python train.py --n_layer=9 --d_model=192 --n_head=3 --n_kv_head=3 --head_dim=64 --d_mlp=576 --vocab_size=2048 --activation="gelu" --norm="layernorm" --norm_place="peri" --norm_eps=1e-05 --positions="rope" --rope_base=403000.0 --rope_fraction=0.5 --qk_norm=true --attn_scale=0.193 --bias="none" --tie_embeddings=false --parallel_block=false --extras=["some layers without positions", "local attention windows", "value embeddings", "hashed n-gram embeddings", "an embedding shortcut", "skips across layers", "capped logits"] --init="uniform" --init_std_qkv=0.0958 --init_std_o=0.0226 --init_std_up=0.0958 --init_std_down=0.013 --init_out_by_depth=true --optimizer="adamw" --lr=0.00275 --beta1=0.9 --beta2=0.99 --weight_decay=0.096 --lr_head=0.00543 --warmup_steps=439 --schedule="wsd" --decay_fraction=0.61 --decay_shape="linear" --final_lr_fraction=0.1 --batch_tokens=[16384, 32768] --seq_len=512 --doc_mask=true --train_tokens=146000000 --steps=6127 --dataset="wikipedia_en"
Each number is 500 + 50 x the weight over the matrix's rms, rounded and kept within 0 to 999. Layers, rows and columns count from 0. Numbers have three digits each.

# q: layer 2 attention query, 192x192, rms 0.114, rows 0-63, columns 96-191
# k: layer 2 attention key, 192x192, rms 0.112, rows 0-63, columns 96-191
# v: layer 2 attention value, 192x192, rms 0.12, rows 0-4, columns 96-191
# o: layer 2 attention output (transposed), 192x192, rms 0.113, rows 0-4, columns 96-191
q0:589533461577586498478493463466545607421568461540530616502530431402511563462476461445478548563491585573577446474484570487514508507503425454599503535459393501513527546558507396520499536484527477513424509542484485399463489552507576470467537496507595440482400392565442431490443570545368448425
k0:498458422606496441559493486356479594411528508429593621461561536443521612405521408489427473565373588551532452569380593471438464583436482482505477515620331450432549601525508491530468613617470481309463569452434513567358414589528557443455593537425551434624360551423512502608304632471506431442
q1:475461497417451523540426550665429455509419489475447387566529496523565487604523585474593492633630552442465497451434430505545584398545494522508549575503596503468382448493485577559516462429448537619509415524584497525606599425505548513580490475489475605510578572486437486541555347462511534520
k1:494629580389449566469539422550465360536519417574427391481540506518478408515507499580524605461576473502499481383604516552564554434528583573504599445481625548497548395503553524463592368456451541657582561532560546425537500469480496519540403470541400533410550435534519595411605460561580455632
q2:641459515585559399495619444362626597524582494510634572495355523398475441453487444425341426440364519592454470495507632482489423577409538510459481437518480471484557525514514548467525526559563463382524588550436553487355396630511454530464574547485466436468462576455590551505388598458431518473
k2:559368428630579407507477541443558655486550488428549614517453517459496598524541511517505445544463577571409517515424523480423361508484499417496414520523423402570417599502462450533497510547606404412424503497488529530453539555559495425480552496433560527547471449437491449607419554407448498416
q3:401479542385445626432405482579428476456413454470433511514603440545576473529432545583569543531596491376549501565497457529615622472618505534595561543537436520513453431553446408502431467473442437661496441455494468517575570469427630511476486516559476441500508400584432525481542408558497455496
k3:440638642353432564441553442523449345530544463492477357551549558545501331472456566481476555459546492486654485414553492500528568490511493601540592488540499616399579417465563546480544492488390526545595482521509455452524461463488491626545491471595529451508455502522499557437464451611612493580
q4:479474517537490619494463435458495492557468579610482478531521503446452503422486479517484545429518463354528491499540468522597521568513530552548430452463495547546549479532536450503444550484431513554564517570501437453431497542439538561561443543549484468425444477532416452472485497550508485547
k4:477517516412345534457520416547455583538508507540483424544523490450535448535424443464523583548519584444638515505460458475600683466603488480561498525478416660440465523497438478497559502561297468426547477488491477510423426523563509547368494567663546446558399542519582505526436575576561461452
q5:566441514519498479480469512439537534485568579464539503486463425485524517480423467451451401559511482552533537549523485551500459458482560462548463469483481457505372527604456478538464463629496540499457483457454598549535472561466517484495570474487532559458432535426528595619452498449528551461
k5:544516533642562454505490440450535579480562505510517530496530482549496561484433418513505498525442559500441448442488546488505450506478428456404415553486443571504534533469525559504453464548634505452517547440453565492451513534579386491572530482491581505621457543522502538575409614449553597545
q6:465529533504508481483543464405518489437469471553468536471476505606443527458459438508535507406497520462502453464542472529518492513496450477534555487514500560525449527548586402441630543471479473597543464623531440486510530522556572501532456534465413453401423538559475524477515517498534584571
k6:431472486460488551488452492530460521533524527587475541552484493416494613523448512504473539606481585451531456570468529435544575454491438496448532517473520516485465547447468560554404458513400552475595492553490481522446511445433621546463480488557462479512510511465493419435479555535442430434
q7:480501465539510493519484481520546487452449546558491537507480499499498425480523507658513508556459367519523486548510467542483510483416446541434515587543582452525541452468582518524470425441525501466505562523482442411524459464536426491547498469543495563532591622522590554434516530543503496570
k7:565409487497517548517523554535548519528480505483524489549432471453481555549431522499541408489547448490463538539465447523526517536487544455562460442442539527534457461568394422404501488475455405560411529513471456516537496540453527507503496548459484565428535553519403515466562423555512484481
q8:463500555492406514473490531544480500509576578523518515363512408493565444515585576638492564602521449490466464497480517579489501432454609555468504525512528464500506560541516559546486435567514492504466616529460550559536395493534451471484580417502488543494569501489578571513532511420470560426
k8:603528440555555425554492469462532535456455481396506560497476462537478474547376530543497499443547406578452622393455390524445413582533541493538491464438485521490530453527502482433525551462576480515424464428431464442493558533520504524518517561495542542542586577531434539432468586460590531584
q9:528468502515501472428454514507530482520576461486522503496469546565524517511524467490530437611526421508499519471496501502534552539483467411440561496500450459489446485562478509482501497575508547511505511599536491587530485511560524492483568403488441536444443506471519600524508476455439459380
k9:477479472494569437541528514441494542509497544434526557467559524510492515576495481486457500497502498537432542474431469426530419611497528494488466486522473565499549440434587565465493573518513546439534518393555499430519539418555501403554481528453528461509523494484497484492554519456492455564
q10:456520509537486492482489462518519502569530533463494482528496512433400492586560431567590583623456471471589509560483556574491489424478527485517488485405515458540543489397507535533453394534510491403471464468548541449437511470562412452461489500607493568591523424378552541467499527455562571492
k10:496547520520426575452492482509479558437485489511464617504556566530536446489494428471474413457573446536453419542517488478447512486534450462509450383575464515584495485567498522513491498551513422524528444405447425534538492591507455544529567514408607576498502635528500412518554449530555539523
q11:465468454481475454571475433540539514539544532458380443415458384529416426521518585452526540424480523550530478479515485512508500431461507539489436440521529480612504515484600529515593408466517574522425519415489537564504449471515572548486521450542489588500523543492500615461497606523584438499
k11:521572522532413524478497423528440510588515440575551475381418476581497532495504475489571467397522481477445493530465438483464505463474510421447539603536531430492512492544481529593411405486511454564475508531485436452475531472525512527587586576605524544459584576476513403525594465489525632529
q12:462531548497490508437475523514512535532517449562477501446557503526570416476448379620491625422489534465526435525484422597548469529477512485484476481592473486448602540573603481603559497451491432463501495464419552524446473497447544480446490482486448532450441551419475504482473486452476544551
k12:570577430525552396510476519432463540537535559376515560579477476381441502557453533517505426526424520548464442541499503466420427484474517501496545496494504517486478507477495520537453618533489439488485545445463517483502510538516525496498551488447538507528500470541505513522457522500562530542
q13:532507489483516464546589482496482451461438498442517487581525559510519505469591558477426396404492470549513588541610542497480514520533513525515485566430506535533507442509498508522593411482491527464487555557539423412502468484500509532474467515507602533476550516478514457557496480557476490509
k13:425452559394421614513485460552527503511507473583431472493525454462501525535469486466516446457565494460555532454533470591555525509474608517563499568471512525529478525560477490481467398424450454519428518538544487520525455392504596558527460480603395459469408556529503546519501485567418468520
q14:505441429489485506431503532471529542417505431479598534497518469531540471453408489507473495426568459557513459525544545588476501511569467448503452482470470564510446472631501393509567449551444526537482421490620476448466508501526525546478488523544558498424476483478532478525427492520493572483
k14:431529516437470491475544462467449486460563573592489436536481540509460583472443465440507524499431603463542535515489545498494514508498487536548492500492508567571492489545488498510356534491440434510555517438418506501512467451540468497531512504618519500574460494543567486562430508603500442536
q15:539482479500540518497483585543404461478441579511477503458580501534533522607497628543479472402567456540464496492386485397399486577472539558503497508619535356473470489456454586545491439413575454548408499524521379518587435481454489468484562530469471513611592531558389445450525484470524525520
k15:458523515517582428549447501490549460477463538459501432538457458534504428488540613490490544458520439547457498501552520519517517536543565515454579391462514467567526541491559475436569512491512522593484532499465454504494517506467505437494499479432400521452548462544494538414541503485415536518
q16:465515525489481553513460541579485486473387601502393481497506426495525569548502567401543482578521491490535565444512451436563516426534464494606446538511540500460432490552457550605506507479486479473444444430526419494527569421515496455576459516503460566527508598481463540511497453450426518463
k16:551514505488551423539652425540528501560569377463549447551624538456462475404502436517501577489500521529514334470485520535467552488509496554544506481463439571415543457400552481450591558526500534530618502526405563557423474548495466559463458425446469413493510364504626558479522539506589410507
q17:428554543483478448527590425425495483530499473461522425477489468511511437525525468586449543435538507478465500469544566540459456489495539513478461456464548523498517513449467511467473535506510502481507560542506526555503571600491443535504463451489412448540502539504573510512488491531577549537
k17:502518484554523493534516533451484469469463536489463533502520491495461569502508484460454483525419535475474509516498546384512450497492497590513426471558502485464572525479458539491497523501561481483504608522466478462452489474471514436524512513436539587521506526540490482534453546561461475501
q18:450478449489459552441385520537467493421515458519448510443531531525594451542485532497526476573582492501577456526546497523543566396534449468539544568506474500596437486537452483567392446426524488552481496514556440381548515482443555467496461465547596467503505434575466500480561568582481573494
k18:502539587422528489526629505494457510485461445560474504487448522457463588552520527451534534451501571550474466446549528402559533570561524528553464535461560503467546467542490482410522513529528461597586468502506579528536485466494489496449439517456493576428484437440422575496434441562570457583
q19:384540469498504566561429504579490431482473545479383438560512433536453556471490477586582578494529417352512525504451357473554544508428521558460460532411539527523517478476443530528455446488477537594545451497531457530556519385487582480588490448518481568506514520472441477489509496520504475581
k19:570532467464415469486511484503529459545508467444491472481569492499477494499446427470497506481554521490553536516565445535474528459499549541518498454524515506428566480506497437456508551468485530482516581502452510413464467520490500488497506506562503520525523516548574510461559593587529507509
q20:542406400479461478526400596541468536498368584458458493545526552545543626522464425551529373585510320404465546688427376395467484581562500511423502490460490437503441545416454626527435482492469501522547454486447495597540531461295506358459492524433441520522497561498458522515567445433486424503
k20:413487474468523540432502481585552556593527556493502499533562500497542535540513535568542503512509483493483546413489509571549610469488524438530482545488439511496409529494609521480431471592459573511547503455572586520544608417590464480471460491504503439549448486591500556585470445428437502468
q21:461454415526474420486530607479447603397417551392543512484584506555633528515456583508496406487471421547476544514506498435403465460546496370494469515525552406488360596470448543547466460561615557480405455378468493498601500468451505413442500483433549466573580497506558564659560423466544529359
k21:457521528416569604505542480527543539521493564566490435512446491528500491532518551503561473476550445489486532441491480472567537594479517520533536522470488464568480454576577522508463469422421489519488439472544383519512524440484448603502477547506451515429490520441411462442507428397418555548
q22:449499536501521539432484432462495503500456478500422553557555454552442505532412480538612666481462485503551372407471478553495519384509495469498449456494492475484473531383592488522509461456523469579382461471500506508516551472507550517528584423537553595570507491508440542396516534490597554507
k22:531555369580470532476496428526437475479482530519505536524532562482522476490472459415532434483528584513367389620524476538470482513479502441497460424476510493509511455562496524568461602459484428528476485436510496482515441538475556450504520518483588493470564524534483386542592526550573511499
q23:448579409462522507470567514506523500544500499456532503520479554521506516435489546554493468442572504491491616496520490488501486522543556516546450513469473491516557449458496517466450575609505446463503462419389499505572637492458428536409473486500574536558599468437419469481465509493496405471
k23:515493512495528456453457538534613505490484501454525520492494486458462495450430467517473475552531415551570526543548475566535548473483602540520510470491489442457485461600453511478499480450516501494460470529541514508511383414521469585492477555481497502500505503446559503500450486504493458560
q24:569493549495553540473547502382547448507459499515477553596541491563504486467498509584512573520520376460504536450539593543497477523525528475507498532387472475445477527552434552522548388521507429482487494520423439443623471563505518511472498507499487537524407561448485497514455517503491497439
k24:329495533544485495445541499509503533485477530496573541510459512490476544514439492480556456582509470517515447500505518469563450553422531451550478444474509570505457498472508538466567489458487447463336454492463458456507457409438511499533540524561446473563502465532505558489508481508466548533
q25:462542525476471531492504472529517514584553538496439540393427484542456511486470477502528650514518459457536486468487478503461463546467546537491467470565521476469524545496531532567475493523495504523519476387450554465521465440379548482447527546492451444461509565450412506496507435553509485516
k25:538536453552523390435550497462480528570454504506562507504503478536511449470524531493491472549526481550500486541501495520517510492461496550470503552495509479445491523546537500510535540599539446474484531558417501450483484508494469495428524477482486471524507437456484489430420586496513567474
q26:543520501511496507550561505484492442506438536536522508564493602527496503479589494493455480478442458471530524427606524408511540579473466465470508523441494466502517461513467507399492512436496526533525525589486429496484498475483481498548500503451435483473481505551566461483483465512494399536
k26:389440526447484634465498533575512491610477500540522483524500526488533509529531601501481533510566528457477510506469447499596496482466480466503572539504550506526435519470480446453551415480409465439487481502540442471541478456485586484456472509559418436460437483455426466527578445487428507468
q27:552541443488487482513475520517503444475480484501530493591477593473510458513603599479450434614566472406502558554495544363502499449503504490494525551514497533519542460464431590535539519518494525497508512537502499464484478510454543516542457514482519573535492472523526407506442508579556480471
k27:445520467458490591521472512527508561540488533503531433435514460387544534482509416595545500486496539470467579485425358576552644548517554456548505546497513529512440493533567490461491436483503520477470472466484500487555537420482503513485469465540403499563471473504478517444537483485503544521
q28:514563522503446536503434492538478484444497570535477590556481615518562577540431442555499516550454584549496541470465419437521461625415578525526525478595519447398526454478400507559438614555498448453471464544507521459551532459506368494449453503489564497621454523563540496460459470437394439511
k28:502436576547553432509535558546576474487500534470522521498511527475493466415498526462460556492542513519545415552487569485494479460520491536483451465549476502498500581379488416497569528571503548538485515560584525476425472599547470538504520478391451449546492424492463428600465532456539473516
q29:416581481508447508482486478461551604518466493484405483460538459535569486571574482515519567525454507467520478388546518502533515465500582467576455368436528493466502542445455465430559427534515455509564442453526486426486493570437463474448478577510470591455522495432620454572492502471461499488
k29:506537557515449551498531479586422495576481400477504517583542592601470458456429612485501460438498512504526495509480518405446531432522407509528522483591457388542477545519471439495467554513510586553502502566471448545497543533490504536465616502437524443538479489486444437534444486404467560519
q30:419519517502507548496503574531498500404453506512593482568524577426521562504462539586536397563546421514508554483502525411480508514574490379489485535610464478420432434483413437446454569534506555572473439553510476513489561462506460561547514479492510440560577467558582478537539477526517510439
k30:442420436490525582548477485479532492533489553534500480555529505539483450503494538483482559455513536455512517450441465491560545472477507574494477470433494567581476446575544460441481550507467509464620492424548468501601453504496449441421424486536508575531423509473423477561475529558474405532
q31:491530371467419461469426489500554493449460519521463518457480470531562500471416423517546443513434533558538553535558489569597495544513479456493496470556497490538428467498527417496503578594499598538530483515460524538557529499526546474567529409468527540385462528577648582560502543458447421504
k31:491422633568555530529520490532511456598495540462614422513521510477451552449445506527481448495499516459487481456374466404488483458417496429459504487510469464480506434502434517489445506502497532494550456573532548500497537509549490542583448541532503491523472571418389546527583531432544467579
q32:480497576468513510569561428509463453391527556551607522539514558498481482477458595528462436490571489537495542465512560471522537509482581506444437507557438520534413470483565446542463539552471578540446483533560476464543441539556366602503518531509543453587538537462483457457526523463487464551
k32:467430511454468563596499419571454495583588398570510528472537460507552450448458487454413694477540547490560523478501694520546489511525523582549490467485509589494537478487408554507453443601435471459544523413520506518483469574571488563592477574633427446521528500461559475627373429592473430406
q33:385430569529508518519601486484525572576502493496476513541541450597530472460530491515488429428458510470500524548431459490522542515548541439561445428475509488488540497573537529450501381606453527491471503420561502461478502505479552449391510515472530479504543434371453501446357524500566415426
k33:497569446460493468431505483601504539512523477542408480508536530616437395498443497493538524526464512525509548490599471527447581456491461525467478546568488490471522519481540545589380529418468465505538525460437535475539484423515447532551552535477492529497522543497528475555504588576431588501
q34:540467536506545541570504565523417447478491517468412516480548597486518499505502609462448445533507426454489472590404472471423386543549422544493560561460493501465516566442395528495518594480490447495622603526486457484507481502547451434553458585395461466554445469440565316583497483503550494534
k34:413497541475494552523528527436497442374479469507525422519500510452540461502571544528547616506550621584552567361540515624500502534451517463515486453463518472425401486456563540481501452491490549483463513511545575495519480421491464493484453466424410469603543447563433613412468470430465494477
q35:504491478473512505536497510486535540485503458470457490437438483499515501571569525520458555569482455478500495476530469447489524413452453489485505470457486455497545520446464496412534409474480486506529527479561591536505508474463478487516512467440370518506526623468547504555507542466451476421
k35:450466457509518477477446555500461481546426486511485571542520556512476499476467560521551486466527546476428506478437480477486435614480488471514535578487578526512546507535529456530455582480487561495528472523498400469559530463460520486490543521518483508578575397512426497417497447418437550533
q36:501584362467507485492536516480543466526493496542459530495432578537495471535465468420454507469445491543530618518515499332543509563473577593496589479589464464478514542494558545513507637538471419509511485476534459496507562482412529462507488447459505492490552468469427433555506465548458391463
k36:515485542497531433534500571528490482585488576413503512481566505430522407424471520481478551503547499501488465543512455571503524503514499537505475518469483433483526497474467510469506471546492563486561599552529545483488513509457563453426457509459423492500478457447540539464482535395526498506
q37:467463599553510514503390498544540441542549563501489562465464462360441472474610470600501528531488456486536470517493475664528492468440529490497517571542491489495596510555508576568547405467511540486480617538460563501430517394553411517457514393537460578483488516446552581512564464440432586529
k37:574478491522495475534502459412518521469443539425448583556521433475513480599478502544505469503575412546424516512540431449439418533500501483462454501420541593477543495525555465460561532517572394472434555407516455414491496557483497456504463529412618536500515633533378500444517464550575506525
q38:466487604503548499557508466565419452501591529480507501525535581397450494502650440421406531506428519502536459464518493559557544488476456508498484513474488507552531521519566557417513481467471525525497548557527489496376561477525428433439559481466591491496489427505532525477458437468522443475
k38:554534532432434520529500484571536529554482458470407516435519436506520425479586485554469551561553419459452524540510482538475494475509477468464513424484511389515505491416592507524502486490485462473528497394649501446525447501561487510488425501510506504491520558485490464514582447463470517433
q39:464533499485480482492577510477552509466456481537436491428497479454522503542510559579471460454485439620525605437584514526483533564498536523528534484636475424513480503490557393404427538513505506638484536447517381503486473461499493512496531508497482462497586500516467455489534504488532457516
k39:495403469463538541577504531516554470607475499517548476542506516564482401534401455385472604474574459478454459557516406507528515504543501525457503490409537527593479438507464479469479554417473452487650552513432487475521491500448529456507481583524454555481565567519508574448459449575489512478
q40:565438454509527489526487532490384454452561505447529576476495540614475505475559568493493492467513315491510430508515548482451463552569430597450556561404484490511547556516485574572494444402486503592557497582502338492451469475547525454468583541449448471383502512551429425488560468521515526518
k40:377543543518451475549565474456487455534427503552545438571477411447514572553539549490470560523525483519453533493518485577512517531478566440540562403525551453490486462483501496428505463560478500471473565504469534474466552449460556413541439449523484429538467470503502553358532443488406451503
q41:439387483541520526529397589565440547625486548539417522451565508467508478422546491486478485518492557461468306560504511491512430556524477503520461477518504562478610520551483526506456541458486498472545539517466553559393537503425457442507497570447495405493492420512534454525482455532485501580
k41:517531419453500415471550458401528455428490524415469435524496493517515470486652549551505499570473488512574591475518475529436539440521466462486463559458490346431473514460541513581527621445565462481487458557561563476506498458491486470426587513387554455526579501522551546483534534545578444408
q42:469515545538451542523415552449498596517495536517603500509550519536472476462497477544545459539515506503512420504520535421535505486485505462489538478614501392441451499576472473536448485579498539546468515506596613518561514541498422502563561387496480440467426524508498545513505500529450536493
k42:451495408570590431556556524506530546535512522519500525553499422524481513502525492516551540491451431504426508483353412414534493533497514480457424507477465647497527496483516477403576596579538446431568505490503394445475464560471496514417476439482565492566556514509412544556496572503581490573
q43:489567552479488525494666408483467428531530533567532468532549505462449502468493519560483482437495494467554539528581561529504516522521563480489453476456498528486541432548483415493439515527455515486467484488491437429401459492538455537431472617570564450552543456461508469452490499521592474545
k43:444505531428390622474490433513517581555617396504523570505502491642559434487421412424466559497499513487594483504568567547550520460556467569546516464580439588533449516563465490569476433571404400418544475531455507552523447603568524559552478520571517454455393588503541455653345524618461509416
q44:508507557534537507494489563508531480507521494479374495418459474502490499567541547475466517587493402490507475420552538482471447503497488480504512513428499493469527500492410578411553446445513427557547491583486545539443570420476475517501511442452406593463473579423535544510503506439461516476
k44:481419503470457520535451467511417474529413491510515475546569530532518506552486563486498423497590595552424465498534435505468447502517473477457509523469587454572452523434556482507404458505511527520437518428529468407530470481506509381502569539442486454522582467503436368446590419460445532533
q45:536562457490543469478547558481440475474407510466497488547551512455557521518583498388421460488472545548521605543455542396547546536620535500492549506414467471534435514503532506531494526573499430438505561464532425506455514533478555447464492475489640410477531384456525452623491460503445411392
k45:419562568413476508502523476528556530528520532475462488470498499509448437503513446464518490487457443493510551417581458524497549539534475451519466449507454428518509459472581500475479519409479503503557471481548539501538482436519582537531415513431452476479504505493551658446539515445505474561
q46:498522362541425475386435527507502569561484506485560491430417507600506369513443459417523566495507369461416514566459500404459555543520517462425436545532527503498590488480553546548470450584546561485481457472425446543536377477483579504498555485582513465497557499551477524462511549569420514387
k46:497545427517550409472516537508441521473504541476611472480438513532416542486472543513515396499396463475565553502401442434496566488554495511545522452490466507561482478517481462450400536568530470498471449488466495441549542544469481489457547501516575471463387460506546529489489540511453450558
q47:409482531548484538532512487484463440631509586541495448554502447469482493448497546624495496393487436555602460454510570517459507533592525487470483432410527516494523484578476494533508474496477547490464447513458553520436519502468495499419525567480507513587489470508390552381540451486586451502
k47:441552498516404563422553448479468503465522549496523513510463485581470511428480474414553589537525463508494468540555436595514429449481496484489480504590493426504498444556520563544562460443513477505469324479442468494519560527543488529452501495503496497462497567488560414625520497615539553446
q48:529453430497486525516550457540453512466451486514455501492604564567572517493534625555545431569521497476467460546435433446520490488512440521450511526456501424462492552401461462439416530465515440458531515481429445469494522492485517487504521504459464493581555496483574364533503546514518417497
k48:427518522506496498535581546486527442498491490406505497599532544531546522557513486479557492491505460622516531383548517551485479578456578454588510482561483468472440459539461467492543611445459535477540503559517496504504522520496454513540469503444533495488555496529419615483511450468407497503
q49:560517544523531489448435438479551419591444490547365519533425534431423598462485483486545497530497519527555470512567479612499449494493448559502532519412566496541546548454478475538500488440492541460562453519487476423424539509515527483481425472506477547460462570478532480451540540497496553595
k49:513447597537474540486522510481456501484446548504497528544517534512539569580502447411530417459548481496483449518514524421543547563574487456484432498547505475539408537526478487505526549452495469480511499567437547514470546523421508469472484472433515500528523520519388504431555461539500512473
q50:502593462422484507503592535449469544489491522487616557533572615549443522550498409565524623513476543412524536554490485440541488508517459560542497501545465446501546529415530439485393541483477431454492449452429527557522459492507482464528485490459475460527464428594474490462426445419535424569
k50:408530478552563509422448518568549488529527484539518516538525549492546419447536499535355477528465470551482454523470494502506469469437495534507596459488518555454461471435508503468541504581452501433537424510608523525529508585516531539555483481475530440520508453469541494473433524431491458470
q51:493472515460484502485561477526531410514484485546439541541473526516457531462367471540427536303486570570537536495506437621509468493493467579588515483496545484562483518505529458569473516469504548512433433545446514494513472453523596553427459514485429508508486583558493441460499518525525516480
k51:489530571546510463445441514480526426491523540559554440551517493468506493479455461468525536518520521439555416512516565521551481569488471509480521543502522478540475587469497466540523502471422560484487396538472515497454547487511490475425429483597503561461475464529461487481471498553466521560
q52:475558535560486472492506515462544463538500529561499484580466514478566516519507419646504404490478468424550519544501438442481497500470469525456498532384526545520568431510455542489523458489510485409522498579483522472413523493521446518476437512478478487421493479465582546438522442436550553527
k52:524472530451512506472468489548500539430517531475506514590522435460502543546481558501467419496490511511490449502542450462503499450485475531512502520568535510478431552512507432467495452517469504462485471459514577544561541532470548479490542480398513460511451519478431431525565457516479497476
q53:632474527518479460479517512460486489524530394516477564501466499413573545522435445400463499431528521591467518457496471544483550575485450477508513460416458511552540491526446504446541470450486554459492480520557385422503443505572507469373492510558536520490499507465458337533441542475452428473
k53:511487539384507509459481473507476448468482537497527466462505509590477536504428531406438547487458534476518410539611663476483519453550468507551544483574470569573503594446487501552453504483465477487512554473499563513481529459533503407579497516537457455481451455604530559453561384524382558503
q54:519430439451465490480477531491483567477487459426558527489531544497563536557494453442509517532522579529508466503563507532534519472530520500573488523502495479478454538553401545475544506549516513513524482520625511434529542488498510470460445502459578470411432472556535540655414447561482502395
k54:511530506456534468519588476451593473486465536542425472517520468534499494460584552457451478403480470491466525434461452427490519490489515479530475525453465507517521549484624459486524530476500551486554555485580495503479504442492431525437443491539494484560496466531482524485521536400495542571
q55:542463520507565509527541554566453477476504501481561526461471553525535547554514506445510456556564445523466488536457497447453509534542406514485542525547499452483424498438461579524421514526533508498526503509532512539559520452505467442509501486429490411538525505542467532529529438492477483458
k55:485447508497603414541487564474580429463503512497429472494498478516545477491587507505414542513490445573517542476564593511512434534467559538487453439453526450481545491476561497433529522532552575519482525442515549504517539456497439467489443463431421477494539408483545564411508501470458439494
q56:499477528495520478509479481517507402556483493483519519603545524422562504487507517557535376535549442587585509538473520503505539526510485482508522540481481431520444432436542490538491505590538515534421502457492504505544596518506500501470548394461509592567524499510474540439533497504508443448
k56:497441525505582555518479498511544509476523582456470491495560504492523468499474469535503518489574400578404508471521513528517479592467545485480435430525490461480513455568544567455531518427517456521537465390500512506530536474473461493523412493407485488517545558455457501511557451571505498561
q57:458524553478497488496462538480530567448540578481487500456492532459521545519463467574449468529492520501445548524443462542517465526479457459537618531513501485467466506455468445399422552530500469514619553556435580565570525548518422455559459435448376440512520468548518496517610489431412556443
k57:492415499505605460515428590485499450395473475479481496550546541476512452513460553602460547573520497527540487420453496416496435581425479574457452483451485511494491502412492564486557507486534626470533467522532531487483540453504495496461475484422515559517513490523445478435412495403527394529
q58:472523567491484464465463452464497454495519567533378474534539545536491551385464530449512387400493524530476509558473484463554520497567500413541493476457474549544435452557499460412620563542514479483409463539414560551544423496576611501510555502478465533539522438476527563506500622488582490428
k58:479475549512461620499445417447466529437560502536506501405490485526507525501419521542540520528484493543594490452517517468477521460450425468455475500557487469468460490431533647632422430467414579507519325489571497471521454443492488515532473527611545472438508601490443415538555579490454485545
q59:494504353492489551472491545478583513599482533557429481444469528505487448528502465462452548497509467510475527457537446501452512597419555544632535422486529373522649523528396442395477523459516507445571480482516509519526451473477460452447521571526397519478499489498527385582389459528426380443
k59:484509564486509398451533569480550479469497485356502434493486613674510467480474565427440555505520447486554514539466479449536496525508490473459552544530462483498421506517476462437585522487473552497503449681495457479471537449446464504433577556417506504576506495590513529416428503404487537533
q60:569534508509509511492542447464501556542556474437537479448483512570430470552623656417503484607544379482494507455578610413453443479484603525435496514464503462452473547531438598513515437489485464584553501471468423510517538539481472495500563502515480564466541558424429451497519493529429565497
k60:422519483536486481552504507439460548561487359486512560440567446575533501532548494535518500490530457544501560493420501476536562566578562507501536485498508505525531490538486462450536457572574480448465649507478472484462474477485478459482520496534565470508476441515527500511435375477463483480
q61:549432508480513526470451493564514472494521516457499541494474548418434537455475417533550557596506538442497459576544540621487401473514411538556488526523502493456519475499453593572484479401520506435438468443457525504497499418493481493529486510538443529520507537540540521518544430495464553507
k61:511515494581513447435468488337501437420440553509466560545510555511547493493593553572421401512530469501542475494458552416522412518434555545504537516480538542514558554553511474537562515563559518490404539547480505512487545506470414411504493496449561526519466472496491488437450513531557473493
q62:438493411471550481466466432439509499475453521459480501452462380518522460542529503460462512560453510564554563445544573395497503495487492468392511550525465507474517449475549506444505553527488475588494495412542479556463647472494469504538545416494508493549576563499500593464524561428400406524
k62:538476535479470498567498540539464485618488513477512596467492595495460491452499481466515502467531501508392487574518474455512452507556518479477481468479530484473590398519438513527447527399511391507599574513495497486516439523478547508619509606474510490469524500397521436530496434531529484479
q63:492494510525551557452439510465579475470497571573442436517560504528463524455457503534527488434515507510472496393454557560462430513461506460521489438620510409456432564502503555495491466417510499533438459522463544497569501483514497517529583559493437521503482564548434477483576535506553553469
k63:469482587600494428513435523451467509456469520521533452521486464520468499477500513505568557573504446446550459587431515410571515563529499487438520453466528534532525532455520515518532522467516609515498452493470431510510447499481458439474539520502461496503551479526556521514505524507502521486
v0:544490508503511480495508534491357456529459550491446493493441602425381553536492493559486443502484399522533554500514514452499507485497396533477513481403519434553522527483461438471597540400489581503529540550571395511480429461414558446498521520450500360513478475429500463404601541561565422493
o0:455491504600561567574505550580520516494481495609503436527460531553536542510498548416589524438518434484485530531423497489467414528470416449431517468480528465437471503513521537447450558528483499513496472535437558421520463543449482481512503524614623586491480568528517456536516427485498478423
v1:383433470514532559517431547510509483536381639567514520420488457470635477571444453461638424479557466552489599532461493557526500388534565443499501522550445467594399499476459372616437511540511499410437457390579484473584564386525437477485470516528605499438590471439412500621446537413477505385
o1:524507527508553588536505493460584522465473488595493527558505544546495433536507498523502456492496477437539458466593444489541577548508430488488428497470465424537582506480509403606518423493535533469458524520492434424507567573508502476411490533476463587391427435446534531509450547540433519518
v2:533531555522523493485558511458548439502562495498566487508468577526399466417498552395468425451492497532499437529506414481485489415358514501532485499528535500470528540404577504483548513481504431437509501556473561513493469541460602529494585536522505504483453582487463481478503485525537497551
o2:509503450416453440544525489531504522500471537441461496556489465493467454497453437520494514645500510485488462420539465478519513519608635565581547509569443472541457479458500574459523498507491511523424450496545485523555522511539453472411415518527455518557570544488480520489515483393493464473
v3:506558505528484479528600598467507513498453549496513479501407541510479674396522585334578573459484519514489498610558424453497498471456658475544507535540537456437460595554464492545583520532474489392437484546423451473590480508547482507518496513521477478472447508497529534542502505509496470502
o3:498514493496492501597505479482483446538478524498528554535498541521549402483475504584434457495545473510454499475489546454472539526509487489462490512486530480543497514422521523509415461426388503475603565386574473484510502470432566529451538509426494501549522461380457514536504500429502542465
v4:501581599445484533432586379455573551496585394620435492547501506520449486461471486441517553563505555460530413466464583587521563404521518477561502543452450531503582503443608498449542418517435387518547491470466469524464535580466451556418492577549467411451476472556529402544397493522447558535
o4:515430458490499497495509460538534539445510459499558483492403448494605529461491522604456446519428473471484475407587415459570552452489546494446449493589484506526460525538483486547544493499457506436502571500498511552467432492451446563454517584510521565488565492501553503492499541562463400493